config.yaml
d_model: 768
head_dim: 64
activation: "quick_gelu"
positions: "rope"
init: "uniform"
init_std_qkv: 0.018
init_std_down: 0.0
beta1: 0.9
weight_decay: 0.4
lr_head: 0.00666
Each number is 500 + 25 x the weight over the matrix's rms, rounded and kept within 0 to 999. Layers, rows and columns count from 0. Numbers have three digits each.

# layer 4 MLP up, 3072x768, rms 0.0307, rows 2436-2508, columns 672-767
537497530488526488511508522482544488517524494475487516489515465448479498484503501503455468515508512447481500488522490509486485483513480510486488531508521475531520497441515516475500513504528458527520455476442482505499463513516504512461545504503485490488528488555535438509521521506505491491
480491497510538496504459504486542545493498486489476524506464444576478469548519471460485552478484464505485540477508495471476487529464505455510464502535474507516526496477489506470468511485508484539439473490516474496453504521483494484528561450446500509514537476507527480510454538502522488495
518495470489505502536502547512520515501489478472446493505502502524476585533502528467481483498494518555490464533552509543497480467486502506499500544501502494499473497501512445507550502511523451529529524490498524518508488517500507482462512475493544506511532495514524501507528509444472488500
476483487516466520498493477527518468535486497538511500482491538468535496481490549483526481478459485497455567474513477520481484550473512482496465528533499510481513495510518513503491510506486457515527481518515444492545541494495502484484493486466454504481484526498464491508547495501489449512
515524522547498489503486493455492493514502469514489492489490488459504491470530485478484553529514495522507459520494466532493472507497478503462522508512506528495491470503451526494522527495504498515551519477527521497480502468471505509467513481492533486488475495478489470478512496482481528504
498490474564550540547499564494498541522528518485495493487507491504483458504478494476489505464463515446486522508516493518510454505530510484508503492497450506529528491503457514515456502515450500520492507536462518522505487463491510463481492529465476479465499454523482496475482516513508519475
569470474531499548504508491496466520527520509485513506475479496469462487533496491498509523441518483504533507506483462424485523454543493473484490533447508490511533473508491556481462492464530545532541563505530520484530514562491496456496506487489494499525528447449508506501542516486506486524
466549494514478489498513487493468498524527507539513482477519500492493520500471492478508493487531473504502520524571440485464542486503455520500495481537511526501514503501512489481526473514509498508463533468436527506473503527494452491509500534500525479523488499511531457464492517486476489522
487516521492491475514467495502539513493519492520506520475464508531533504487511511517508505496530507483498535477490462471512494461480432496523526538500512501508470466463543482494487429507541484507483503477503475523540546479467479551481534505544460538478505432515531482475515484512478499491
499468495493537523466468507519520503519521512500494503507472520507526509522446472497511495446496538428518501469511507508509509534526529555513530514488516522465488506502468509513495523520507461505517461522549471474480492453483515496516486500541531497533509536470524449548486542482572524476
497496513498510546494492499517463543505511445506499480519513527489518475432508459508528489488509518516488447508513505527494521490544482529505522461479502518476491546500474496462488510513480507539471468559438514488476457476500532527490545522498509520497479473503525481477477483500475522484
518569470466473493528493477489490498524521480476507463514500534487508473500502506518524523521497519501519512537535518508512485498486509492499538497483481536529476464530495500496505516529500484488476513500521539490481480552472529486481464463487491465494462508550488540471508497494513507492
534537481538493462485484486454527487515493504523499509503505502488504518510460517472528528548505495525510521481436477527482485532488505518552498534497490513506512492464466457499493521498470486538509504500524485500513492472497515495511480511489513483468499494495503540499463535468481479498
506509503520507486514520435512452551478526487476525501507530479518501482519483486456506495504500502506472508489532514495472522508477503450517528488436469501560536470472500449495431517484510517482490481511531497492447466507486492458503496504495501479476506467500489458530467493514495539499
489531470469511530490520493494480480536495493486498493511504480518521491496517489485523476523512533536494525533487503478450493482512500495495511507472491477502464444460475543481520527477519491496518528524475506488498527521548550494512516480492511477485507489509460492534526476493511529489
500507456508435465528447527510522490508524517496526475493509510504497556471521501502463514499498537495470531517482496486501499481502479473494460518508495507467502507499484493490508535477540471541531524442509496491514542471526530475476468521478480467521485523524547515507515502503451514474
483552475481502482502493512503520488506555494512515499522543531526474490519480502462473527482550512534504534481507522491497471512512487485455475547479524515485464495507531467513501504486516488516481513475532492519487512509491473492503509508465518491517510494544486494507472500530509484515
516475454430503484512482480480515474507524484501487502534503483488492526470567498515463499484466528498487558466536504519503502488468494468527474545500494516525534497544548500463469481476506506476501537499543539476503507486513516494479465499496502468506517531534497507454480475501457509508
515532508515474464454469486514486520526532488506471479514479488480494480503532493487460516467452519534505537502514430459521483453539499535510515537469523532534567505467546508518505497499503498507493551490491576495505517487511490479513504548558516511566554514527505497511504490513504521449
505474457442465488486474490518459523504510522515503512527538491525532514504503464497513515478482503515475519483481548537460481492511494512522515495525504494455490501449497504515490516470488501527522493516487486489497485501495477514527517476505511439539449503486471460516498512478509495492
494468462484528487516484517466492472494471474482471427509491498532470483524482502484475472520493506505490568503480472503501467541518472519510537464486502522523480483488492514474444535522463476560507493476460500503508479515497485470511499496490537489523501503546467492504479531461479502527
496524454523514517515497510507478542469511522516479456508467562479526517452545525503499499500473485490489545494460494502533528517469486484426483488485497486498456505502499476553516508541504534518553508514518481500540508523508484533469468430501497520497479492552477471496501508469524520508
485480527467458527498497514514513482509530486489480522499458500511475532543459480508504526493512498474496507488497478475519526523480501442515479489540519553536481506503484492566515499477494526469524504498472486479523479485535529501467511531506509428497522487522544497492477529522463510469
518479475523498541535472483485486544516522478509483530536468523505511517537495493492470550519515496486572549515453515521498489496521480491505508495481514480519538489457465518498470533495488469481494517503519482502484499470443528466485522462458490486493480524482497464478494486468516487493
536535478517462476468494525498456491497518479463509511548479522515492493494497542464477493455525528496506552468515457471558468480499509504510460545515506519530485487479525498508508495519510469478491540531458503480502486502476457533469511503487564502506534465470485511487504492491474538462
489554492561508512509482522504530493521502462516529537515516490525503485522509553496502550460459532479465537472487502513519502493493524501564508514455523526464469521520575531486507488505534482492500491519458488522514533482477483500506473482485501501518526528498491550475516533509497567468
511507491457490526441537496527479471503511493473499478519496512500502517519525543522506528450490500439506509504532519498515525489537446510504524480477512503495494473479476497473445492510490488464499492493491483436485471517475506491537501492477560521533496507519513502504499516476496469500
499474488477519487514504532526483492510483472446487502494465469494472522523473479498494491461500501511523474503543469460478479491471511485520526486520530540510532474473510467509537482513551459544495533472469519517482526499529486484501500479511526515521518529512481486473519519473532467518
506512497460458519476491490488459533489517505542559501511487553509443499489526545515462500543474539496517532503491520499507561511506482495500512478528497507515508505468502474493533546499490526469481527556506539472503479476504515500536516487490518528486500476485505484475480552499519517473
510526484501481495502489478494530499513517483512491538478517490526525483499496480491493513506470471507513502482524497465515490483471490525501495483521518495510470517520503493510514492466507511497496484475494481518507515462454479478497476474545505482525446506480529488501526512500528526470
484476504521486523506500494445461521495491470532469479492508505532431500545468529466446559510520522520566496478517464522481482495525484492473513497492511479529520538491514442521518536528504510549528475480484538485510480475499504481479465441498516462496529525485511519487498485485493496498
477523489505465517496468518503507503535506485454525487504531503516471509518514508485503458489488524461472509508504484537453445490514454482536455556514488517537501475456554505515542509512488499472488523510486552500492528470533509483459527488485494485471495508486513497468514435478523520472
489505538477471497470532498532514529513500482489510513478483489500561479504530481494473479511501474458503508516518506528471470497471479563525496483490468507510482443488498493491460509470504503460473517524494471475452526465512517501464488519487488540517509542481537494511530532527536523506
489507478482470506471450459521537527512465514508514477485490551504490516505511547509526477520525542492470525500501474477519502470521465505492526520462465522499490503533510515478493518492493487539496482492477487461493501512507491471492500478540496537479471483445523505464489491513523469496
509505475529475471514473501476514492527518542477482516549464471540472507508531508468472481499478514480481543478498475482508505489498517465492496502488579541509510507488463523533517543525491503500452548475483476532560465488489497458501515503491506501543519451484487536488507503503508515481
506512522479481516487514540521503482483480506516515478455495481526441512542513435504542496502549523502550488507531478478527509468533506515496512498507494515499504450486453480508491514564501483499489534490503483454542470576470492505470509489462505497538511478538494444487513511479491484485
473513461502472482485522467466483455514486458484476500474514498516465503530490505499511564492468496489498507480517552481473492444478473500527476541524496475520515472557484542474496487516489468464483512488485517479476506493466541512499479512507473508470479552518522509497511476514446488442
491520488545474530486502485484517509506503524486453509504536481495553525509508455508496535483541470507552546469542500525499495513468558467496482534489501509523517479520471503526503468528490471544550490514485523553463499509506520488511556477543509493484490507552494544486524460456516495502
525516480499499499464463502508516491540535486440501491537482521478501489518468525503516504482509455468514517482526485546506475503524481531451444570531508480491549486494505464513532534486494477526520464526500538493517474528454473473499518413478477480533525442536512464495560527450498513530
507450479499484535539500487480515508479470511538509466538477522506483536509520537460470535487543527460498500496484462520456523494502522506546506516513515487482486518519472517495459508517515528552510540490479507455502496497524512515494489490525527522493461483517532509478481522518479472447
503488523483501530479511562463514498492538489515495527500502491498498524531483522508478541493496542547499485528512499547515498479525506525496531491493507534539534469501488519513468494482514464502528539481464464516469503471517487501519491477493518477501488524489513475488507490504538472468
504531478520490491504487491498513508557508495495500514492511475457497443505512524500521497540477538498507536528490479501490500466513500463521476510539524544460469484527506511520499539469498454493516516487476556472503520514511534481461495473499522499456497483515529544469508512477484471497
516519480516538513503481464466486510529500497488491477514516514495528510502471464488521492503521499464530495492500466537510479491475526493514501479515497521491505517545488526517529529506511482474509523506465538541497496440488504465509487485483511520501503519512528512516499483479487525525
535499479490460502522522514474518502530488484498547512492498497512461452533517491485498539507535505492531533527525502465491500499501507474500504494494514459499470474497472498516518499452499521525511480497488537514533487450489515507441512510535475504561523521514472472510524549480497523494
491499469498507468522494530524525485523539550514548447529490465498480529513530561477520488477473478494507500474529484548480483490509495505465514505488500500471469471498502511477497483510468505499530464540477483506478499485500538466508537497529478489490497530473531455480553465523447494479
518509467499564501544498483493515492517569491480498501494490507514513471518504521501512519485524531528483494480516518500511452464488441502522500507492477508475527477502465540489482516536458430490533514528494547525506460462517497507494516539494514484480525526449477498527504491475460539491
535528467487524507522474541481464500534490478518485504519497467515492473467498450465463535521495493446517459528502493464481529560507512457529478543455528518573482493530536457526489441542528473485523526486455502558510488485513516507480522487510547518473474490528541477454449482501491497550
477488480491421518483517488485503446487484453489463492507443462466463499448523484511479495506492467504552494504530493518517487497530523476492537495508486485482507526481536527496508489505544513490506459482433502526519527491492495512500515547505502456487544505495469512501489550463521458452
508484513471467493522490493533508469521524503489529543523474488518477506505499483505431517496525476510502494501494502459519494526496517531529483502486487497486530473544488508472523519494495521509523530462492493532519502463530500510455502509444511486504488517515513500460522509480517532480
484498522512512525467504522550472520504482496496507536501518514480511538511495489522507476482487496497494492534494474523471445469520487461490530478511550496523511501518440494469517471506490459513463536497549483496538485531525517459525497497516531518531480526532544500512484502486513436472
475475479506506510467495538469532509533513475457474492509499533536493526523489569497461529495501500533505501509530506494497476528465478540460450540543517499521497514456510511522515520500537535503524520481502548549473489463518510480506511506494498516543480522516495473470489521533513514468
509517505515457529512492455519508511479499481504505490523455480528500504456531520488495512481532524491568553504521478472509525489464495541507559489529534539481499510506519484503532520478563492530497566456480517496505547449522475524468494523491522526501506470536518546486500502520487516477
527532485485474487536483487467462493481525476487426465532493474463541493512519516510483515522490493509551460519492486437492492479526495488545461531471559518497486466497480453516537512511495469482519483459463536565517512467482497534527482477499511484505518565530464443506505483502480475462
524484485537456502460493448539472488496567481521511486544452501494530550510532463457492505507519541499513520473502457516479485480512478474505481520497561516509512463483489502469507518499490497452505528492490513556500536504458506518483538513499505479492520487533480519490470452478488536462
500499498470491482473509508515524501523502449481466527506505537482513498491498454506454473529478502474533523525502503559491469488446487535528475516484510535498511480488515490475470463480512508533493477476483522521501477489527473539498478501484498487480482563559510484530507557469505503522
476511466556513514501486491512492523544497508467513513496507499489516469504532543509490495514469485478484488512467495461480528476485506519475502514497500515489529425528517508513495500452487520500546489505519509462463503521490554444490535520491472481493490482488487495526490504500528535485
504498478508524546472476472499518538488497509474512487511474495509528474532489464505444463519504520480523528513480496505492436504496458495549488508477483527508504497485500490535508483505507501506532529504511481513475502485484548449500499523474495465520546532488513466532496506504525528546
514548489548500548502500448495499501500496479486516493457475503526465511484555544494503484462487537493523541503483467514506458497489484506493515490527488533502463506497488457485514538502521491516566524478479521490492487515517501483468466501503519506536508488506506524501495504507520526514
459527541506482487497502507459507471534498528481472498504530506496518528487472505476451509554545503490535462535460501508462539491497505496498540510546517509510495502497519494493518518495537507515517487514445493475475505512463482521488559511427471511502526506522495426509515502462457462502
487511453503443546504499540534468499496487503474505503491467512523490485472536482499457512519495519487461510491558478479504476469512512524483455477514493499523517514482473542552489478493533501455504494477436511487510491499469480549493465519531529473505545550526525534536505481520524510483
497513488541492517523494524528488537530546519425541493550488510480476490484496464458489445537479482507508506476516476510540534487489525494501479481464493494512540485465484487503521534520530535483528565475460470510512503525495536513474570490476503470510514510516537488483540488508487542496
506521452522490477524499468490505507507522472495486516485514483446481519550475507492499448550557543456509497516498486470483525480493464488470499481504549519502520505480447507488520540507501475494493429464516492509490485492458462482484450481494507511531493527556471488486487493502464498522
502497498493492509481486475483514497479467516487532509468502490494498532514495496515489491502477481459513491521490526556507490489443508513510509495526531510483478471496552516543540494509525490485470518485481563465477502486484508509529535504483525445498466536501478508485549503490533511511
490471469506482519467500492500470505541502472527536508466485479503475526468501486468460490475519495497513530496486493489511497500491463497541594523511452528492517472543507517446486485506451480529519515511479528488509527476461510460514501495492506523525510495488492516533500512493520478492
543492484477467518513497517496461507509496494513456525531506536512481512516490481537495538486511531496496467506519490516512558482445521477520530539471519521531496507482525550499496475453518507523462485422513496525500478519487474543509509516479448538505543516505492489491456503482495508469
473477483467467514508514498507545529507510516487511536471579513453476542504502502511498476494516532477499510492469523500433514506463469487473496494491488530513489513467493519477503521506514460552497479494494559468494504552504523481508477477511581523507503468502522495468550530468494469483
530527520518514489506498527499552496510502494513504468513446501521492540559541502443511540481498492468498455494561513462471492491500496500545510507511537525499498514470488479455468506489489515482476492490463478471485504486512540500490491511480493504464559511512469506479509552484515505464
523469483506507534497434512499509477495473485516453479514527495502455522510515526482518530533495493429513477496469478528513494511459501522539497518485525506526513530448487516487490492501517506531472463456549535499494486486497529508525473517504527439480516513464520524466473489492510518459
529518454471476556528516476513480521523495456557498489523501453540511544509506550524502461493498497451550489457503484505502501477525504497481500484534508488522519483530489496503489493503495463455506523517496489467487472490471562527472513521493552531516453491530488506476469522525519497460
497472503487466527499502519502479489498532430508483533482483514518523503503463493488473499540480513456537477503508516484490500499528464487540483508519498552475557497484527491456483468521528540493466525455511532472504485476494532484495455502526530474473466498477506522447489493529477505449
483490466509491540500495481520460461539512462542505502525490528511495503514553467451487525506521539517498504501487505524497515465514493517494455489481517478480472485464501480491532472567493523491464530479477509510482503519505516510518468521518520518462565495515510492470500494527505450458
484492499519531513518451497493527532527529500470492486563481474483544515488501466518480516500493472492462497495532475511465501488469490474458524531470526542471484472511494492484467497497516525513506513504489493493489514454532527479479509469512499473505486513524516526502501501499498506492
477517477495504499478453452467493500482532507523469500538482494485508541448482478471495480547524485495525457487422516529518478499515492473501517521510483475475502500493506533474513520544496482479512520513490550513496523463473517496442507508500474470548469523493468511481442500516480499488
# layer 4 MLP down (transposed), 3072x768, rms 0.0283, rows 2436-2507, columns 672-767
492483499520466512503481487499500486496502481482506463508537487471519435499501457497517433511524488510551495504466543495502528464510468494481501494523502481495499494486507562462490498483496538468526463466461489522507492461504494484508457516510537517496474486487496525499459478477460478521
505504484505488488477506480509506459513499501471501508488532465487494467523500495449523527502440492527510545522494527493500517556501495493481526518477435465540454504486526432485507505507505513502475516506463552499545524475503471494476499491526499444473503472507497538480481462539477555541
530507457463510487498495485549482472535507527495480472473514485489476493443494543537484494538483469562509476501489517515471506507522456533504488523474466489485500463531505506519522464464528474493511492506512501491493510479476472497444484534467505504511511487513519490500539513512480520485
498454493499492503514497509538538511501514475538452487491518518530457498498480479532544472461530519532515453492488508518490520504503491476484481449517486499490530497503508513559488487474475528478520523498479481480508453519510491452514565498523494488499498534534528490477517557487493500522
525531472495499499507512469531507535498489542497490452524528487514472447498503538452526486491470509468480563487491495482522540461485546498539478485510495459513497488479498542510474494477482477498487501527442479473496492535516487492478510486517483542541498523516522496492491517488559475497
484464504514505562511521535477490510500512489500464489469472510531531501560502530536458496503512510495492512528487485516486520505484496491562482540502499529527516491485477517444479487472479549490463499536488538490501480472498514499468444483475504520509510502530540466492469427549525482514
459495494482491445499484500492487501535488497509536481538486505485531484516507535471536472500507527497538471485502543543504523499477508506447492473535528527475538502519495541506501517507503499524507498474493468461487528483489529524471472461463514494506487493522506505513462556511497487518
504503544530478504517498551508521512521513519482473512464482480505468471483479517503521489489488473535453483537494500498460484510527473501536431475535524481504505488465500520481501525481556479555495487451452513474469517498500498445557551536461481496506449457478527504521511520504516482468
511508492500498515520534487498489522492466534504474506501491550465499519493509467513518440472522497517556527457495486469516520469522534495470517507524504510526497439457522511519429516437521509508509505503517496505526530495489496452488531506476511469486456466462498470508493543474542488511
518523514500499496509476486476519476479475522482510518511519471447458530519491490501510512529512476577514475516497453517522446497476511466467499495484460484526522484468513503503471487458509582518489488518505502474495515496498482521504530444474516488508511474549503542514529480526481483479
496457514481477475464463516493494478457485540496492481509468495510516528503528510503516515540533440507560512493503483494518458549521473507507479502506476490445504479473518537513461525492507496499558470523504510459470536502484482437493494519477554467524525479503504491484521533504471507497
502459513527504542467498491489519486527492514509536503485481492521506485494513485450505517489570488465469473446524540514509512483503559487502513534463515496496517539507496535534485498551540531520496450469492519508541472521483471427530454487511475486478534481493486482509533484512495475490
465487504468525528510520500537501541472495484506548502485446508518507505504508535463467495506473483481529474505526489475524478535518519502427496485499498499509461526517526531483487507491491513491515451493503518500537522510459491510484531476518513513502486480450488496484523487511541520518
502530483495565493518522515467512509527516557528539477510524525530477517482459523498514517504512496551435494500518536539486503480486494499570509494493493490509489478500510515500516511495520507493505485537528522505487500460553517492505470474532493540504513484454498480493531493494452479482
510498484565498524463492490551488511510498506491492479499528401477481535491513458490462519483477488492478453514482477486509492503510456517540516473461510496523520508516496472490502504525508524509558498504497499478490489478514487524473493510529473509569526482527479529491509525432480541462
513500535516512549521537504517511464474484540525470515487499469488507522473502535496498507513485535470530498495478478489503513529511543532497521501480484444480497468516550521530481496485486519461475549503533489472520484501450535562519512506495528478529478525530500547523519523442484526510
466473511524487508546501470510485497512443494525471479454501514540472490494476509519477489496527461484503452489493468470480534504489549449554496466526495520514549483497467475485494534497486469528505480497502538515484460476518512567494481549513498453456479507461464544462493522517474492517
476545527514535464525518452530514511485472520510504495494485510473451490475502478478519496481514531500476523494507452507516466486477532479507525537505512476495489457506492507548522513509480536477487461522525557491510512501479508491575472498499484542542471473495509480465469469470525491501
495524506531494521493471507517520498487445490497474552520532509533518482496466511481509469526504499471497493541536513512537523454501482495466492503531538534494455518532552477477490472502489511534523458494493482497489503513480492542492492508500540483492471526520492529457500476493473482520
477503497498513527495498434480520495481491468543501529500491513527481476527497490474498497514481516513505465489500491481514503502495493527490481451490509462490470499501501497496525521521486496453498526511473519523504509470483430486531500573488467539494505526486506537475518491505523506542
463521508466507473472486483519519517460472483528474514472475535474487452508509545493482476541533517497504537499511473492482546492524476533512501527491464407555529516561514527485500476513505527476493503507500480526481527489523481508473477459457542518516545518479501514511499481485491486512
514493534497478498510515494470500466531499483474494542493518472531509501533489498490494480522523520509486472475516530488469495476540509502531525529508497542522530500508522540475475483478484500484474499507509501500493471521507537496516498533504498487496496505443523514493511482518487493500
544457482499547507529433480525499496487499451482485517461523465483537504525500470502484506469486495523533528490531465480473465494526506505506483532550495454519508523515502519469488495483499480475497520498469535488487518498497475539478498532508505488515524504471519508532497485478460518476
461502506450499462526484459476494504482456433497522470457475507477535469519508462545482478477473533478544503459488459456494486494517527523530474505508516473484541473533523486508469514493490516491540510532533479549522526478546512524479489506478523462485490503511488460460480517514520442473
478534484484466459502516482504523514542488507473505482447503460490445472507497494526524511483507530464465450488510504510489493503517489478474501486474509502521466529519508469532511521531521499523513526486477524509517513452505477474491506537516481497489497501547512493509500463473533501502
496504491519496471528536516467501507474476524489499496535471439498538513506497496509473469471483503464476451502458504489435538533492568534485493518499496492513482523502484505508521496512482462505519481550512490525538471516517528496513506480501454543472469511575457541498518488495511473444
519517489482516547511472499454506459490511505526484499520520538465479556458462453511486475486496502487514463515499534523504486470513544491506480518540499511467474509497553479521503514515513476487480423541477479513531489530525462518482521529500509483483501484485498523521480475526515516524
486542503531489500506520473486482482488496477522508506502536500511472497474513536524511531531495542479482538473489504465479500475531504478487475525513545486502476520547493501490494515536482491486489512527552508502532477504485546536504490510528517480490454486466474512483527487486498542520
468532524518484511482490505545521479492514499481483481443518508515501455494514494519533499501501534492478519512485517493505475476504519517532516475496447496501517462513430530511536499512471483510479496523511479501526460506448483492507522528510504488497505480518544471453515494537509503469
470483533527501504482505518496497498490529546497514492519501492512501503506498518543500465484502501501498510513478468510520491497500506469496499484502468483508513477523481530494493491524523505528484514532508528515486478497467485472497503496462488525511488524505493507500490502493523499502
523503537499466503539483514488521480517453518487479495454469511526455465498510567534490506496501498497480530463506506475486511528540467494550496515502525511469468538492514512493544515498533479480473455512486525500509493507507509496497479489539509496530507478534508543414530517488488504509
486481535504499461511530528530495482516464462528496475483510455491526474500488491443497502505450502521483472537484489467504445507521461425492505511514501489523499461576512532494446508524462477488493497458499524525514531475475492531538498545473521508535510521531467488502443550519526468469
502487481517500504501480514494454478503497514514512486531506527503462520493493510496516530488497524514486518486477494506499516491521504454488519485499509507495463528498489517504513487519504486518527515495511502504550468522469481491534496486507519495498475503493492490489498484477475478512
514501512539494474528529496489468477536532462469508483499515473504482520472492465491508496488498506528528444475505558501499494498548496518469484511489463455430509478545470483482500459520523465502526483488472481521509508522496488521493544532495517480516489520510490514524483465488486495544
492509492496510514525487503465522474486509500505490487473522489494547523512491481489467519508482515485507485504482501487522518551525464493443512473487453489460464516515475478486490450524520512504521520478478505488479498487531531512547487503531480490484481517502533487499549485524467491486
497527495489492451504463483477524503535511534477490508528544482487507495491562513483504472517482488503506500503485485509510506538514515473462513513502527524503504519501485521509511508501475484448529552496495478467469523469497471483515479462553485510512507460492531475531469494497511509488
544513508470525553538465521521445495481520475475513528521503499524493501477473471507517470455548476489485490498496496532511509495522496535535474447492515517489529540500498500539530526503511463527498508501487462509452518496495502499496476505499479471524501487496498512503548514495530531536
522504515494498502566485537499491501471499485521503465507487479482454495502513488498561486511506526528525502514477498478524489491484462521503519484518491486475531481478500448463490463468517515502540513478534504518478518477498484548502491516488511508511500499475502499508505496495493489525
518503500516503498521471499514494493511508469556537481495504507500454493496473501512500512525506575499478491497489560488500502523474464503525492497489523512483496480475526508494447477500563543485434539468484500493444492483522500477508519531520538506489525544503517546497464457510499500481
496489492479488520499505485521538504494556441537467519477544576519502484521502530481444501502542464515559508500501496496482491473486489523507471490486482473497503469519483524545500551504487487498470504538500548501468525548538524494497503515506534499523515504485477555498496463463490514491
499488509497491549516536499504505514529503486471500488491519502514517477489531470545496504464522449502507511437495521506509536485495472513507538456490524478499523503510507537487493544514539495487510529478511509467473496489545503520512515474519531497513455470480485506526469496455481495555
482455548515534487529524511508507483493494448480470509478517505546531474479497489482476504512507531500479471493532519513481487509503484518510479480515504514506506512531497473483489494515536533529485458478530528500481477460516507512494550516509510469481469544474519490521469513512501491478
492501494484491503502488507516510492496524580452486443473507515500542457473477492523470500513480471489511503473491517498452450490502527476551482476573499502504496520513443498521500495526509463503522515508530491490496508519505489489530523463513506485506457457517499499522489479480492494527
500504513519497528478489477519472511523493512484526514534541502489493501498547547519478474519506493462463459465480472495509502518486439476501513507523542503539537479513508453501519519483487519554492519541505440495516494515465521514475492525484488483512499526510510504495514504497512470531
498526520488541460519544490469491477475532523488492511502559486469507540500494478506482477521504515527481479507497490511519468518529500482481482511482480548526453504518449503475506523470488541489498517503518518527501534483499510514437516487495550515502513491496544460498464496529522476475
482522504491448497486511465471512522452467480441512501538526460505479493493486487510535537545492511529485494522522521498514485515487500490490554473515513525477515507510466501465509504508547493504478545485507503497467477460552473477462476498481473535508490503498480507544512542497495491475
508507526513535516520451485499477486495517468506524462504528522523448509489548483498538543511524498492530512531519524490489513505516474463537545453495523501527490519508526491512453520512523499516457516501482514448505504504504415554521513503523516516479510541525517525512461452567457540478
524502455523476523507480515475476542526504550474518491494505585524523497463518467502513488506474512503490559445513489514517491470494534514479471471531508539532482493490474508459519552468445456542505538524559460498479535500529506537511504423504484479505513491512530506494474539493477509511
500509491486534507477501513508545524471500473518486458486509492493505513514445480484495491528489512530471506475526506514547524483511514515488529525481532491538479533545496469522502515520483533468524451488461507480493460532508485515490510524495508506522512508544492517529447493496485485497
487499493495460478514524515471584495497509568488461490520486527456471504496476521509507500506487501427533446474512463504514531516473499536483492501506507534441486514466497507497502544491513519494489524462502497427491526489460485481499495484480512476471482524495466496477510521469513512525
527541545486468488514509471471502487517501510481538488499503512488486525492504451531543518508487499500536505548507507475525515528510496481514489494467483531521550513495493469494494492499486544518498472479484494479483499546517482474511483504489482494478509511530457549525536496475505474562
491527487469494509493530474529511526501487493491463510458475530498522460484480520525475471532516487435472461540517509507484490452482510531459469499497519511451529520482505486490496465547482504478517473514492474556510516522479505437541459561458535529495522482523519448514501486521497465481
542478506454516503496482476523504526480532500488509503501484483497520496490512487501481520492509462497501507486486494462484451514528531522502487476490503519452550477504493492476461519544530510484512546462475490531520473429477494524546471474512465489549530507488513527517535531509475536507
489514509489488506533497512493544522502518517479464480509512530438424479506458464471494466515500492453510504498490457494472530468492496469485500507488542482475447478464499540540522502488521514549462556463461494503488477521564532567496514499520467482489444509491486496531563482513499537497
514522500483533533557469513523522517493500468527507472486468550509510516512511450499468479516529487503506512530486463526514487494467488529467518465513528493535514509480475466476437492495490529504492446493489498530477501506540492477475482498489497499528504509509534499475465528489515476527
469470529482479484453514477466509514492461517474520502468505459494525471527528451462542468511485541567527526508516478555504485538446467510536501450491445452516539480470507517466497489529469514533505527447540488532512506493470530524527510483498480534492468498517470543507542445513452507513
483537550519554520488551472489516523496555512511487519498483534509492525512513534485503519539522514498499497508476500524473538550486512494465516495505525544527502513482512484502502503479454510517505494462578436505494528466508480516523493446501473482490478514473499477526519501489518478560
486523474483483482536517451529469473454465508540504488480502507477508468484508464523513475499514489489513490457473510482496514515503492513497487522510499501525466503441510499538480497513495482490495500508504477470495499500504479477510492500500539505504466500514516494468482509536466485515
469497497517476541492514554518478512501521488461511517520532522469491526496517524487472498483479480493500502486496519485521529533490500527506503499511475500461513537528466513473492462468537492488528515527483531558463494478503485472509451525520484521529505486515525490502499482534483464510
482483487489556516512478488495550545491526473498519503461522516515524481430493505457492484504450504516514517493500469561525504579503504516479498500505471489534514468457501486471529543502492504533502518492503479495477498490478458535489527510455501511548482515485515479531504526495500502506
443466494469476476494483474513495477495476533489501518488492488503535486523478523520482493432536503459498486567510512536470542502512511531512442504510479512552494494462513497474484555539514468502514443509483504483486529519505483469509501512481508531491506465490505517569525509513508485510
478511513543481477510518518513512551532546528515463484526509479514508469485488496528496490524519473427532503494544497488511499477497519495438483485477466508508492493500524517508535567520492517530543480494471487559459479512475459469469493525472460508496482546510486496473482494513492537514
449424543516500485490477497490528529508468508529507557490515513493493558475495501531497508488489507492485474517502518524501514497507510498493503480491512480490488498497480514524527497526525504491512507496502535510466530548469509474498521509521507503517525503457493528485542496518517479516
521487497480525481547480503465530508475515524525472479525499530530493470515480501512528475503521538504500526494512482519471505464478518532501504541472511503512492530470501529482509519496503536513492528474502512533509498494487505508499434474475510492517483508503540492454513461553504483486
502485535492486516508553465489501488500521483504525485573504503520463491526536521527520467530513484498461508510516501504483495468530542508494490494441539462524479495526496495524527529473491461485509529552508552470484522467508472477508535465532506509481496497509418524520556532562500488486
515554467513484501495490501560530520479479509500500494486478495496517527507485501482514496523471496446502553507486516492497503506550494479487490547540506527504489479466530492478515430479479492469470483501466467478476490493476515495531497545528494516516512489554556496494474460502517471511
501433506535544483509525528510458463492484504474459500547526485486515495492483462502499454465520485496446538492424521523463504518537498493499486492502500437532508484481517495508492551481483445531505496508535506498518492516512483535493505476491483496512498544442477500529518475483543471501
510556488464520530529493488505545463519453505506539537517517550537488486538492500505572532495490493503469435479502506511512466515490524516538560590533495520466488465493531523448501518502497474509540540506482492473463511500495512477488516487480529504484500481509498542538539540549495510525
508452554499477495520512500488515504494545441487505518515484447477505527467513477470509505504555481441516501494513486495538488485549511498483517459497482482532485518516478514478477505508458520498505482464476540539464460477497464523541540506510531467546462491488525516457483477474467534478
473511554500480512502520522476519475494541449544512500454485489545484522500471500505478494515513505494463507508486463536471460478505507532518497479507481534509573506506483482509505518507482537505491505486528489507471451462509478509453475516546510502477519498473516483441521429528473454479
491458470520553525460500545508489474531546537510496537474515490523499559481535464494498479511508484524475565513519531514546490520481486498482497519513478514524456541540485532439473423460480484491496488517496503469513495463516518502515508519541472468469508497481500538519541486552499522481
521529506498469499508504482486471486509473544486498521488523508496485507494485490477506483470483533493483477471460483500527455478492520501496504495512496496507490527492481534505495508506508435503537483491508487513481467535446506514489508528446465505516483518528483509506488532469490514468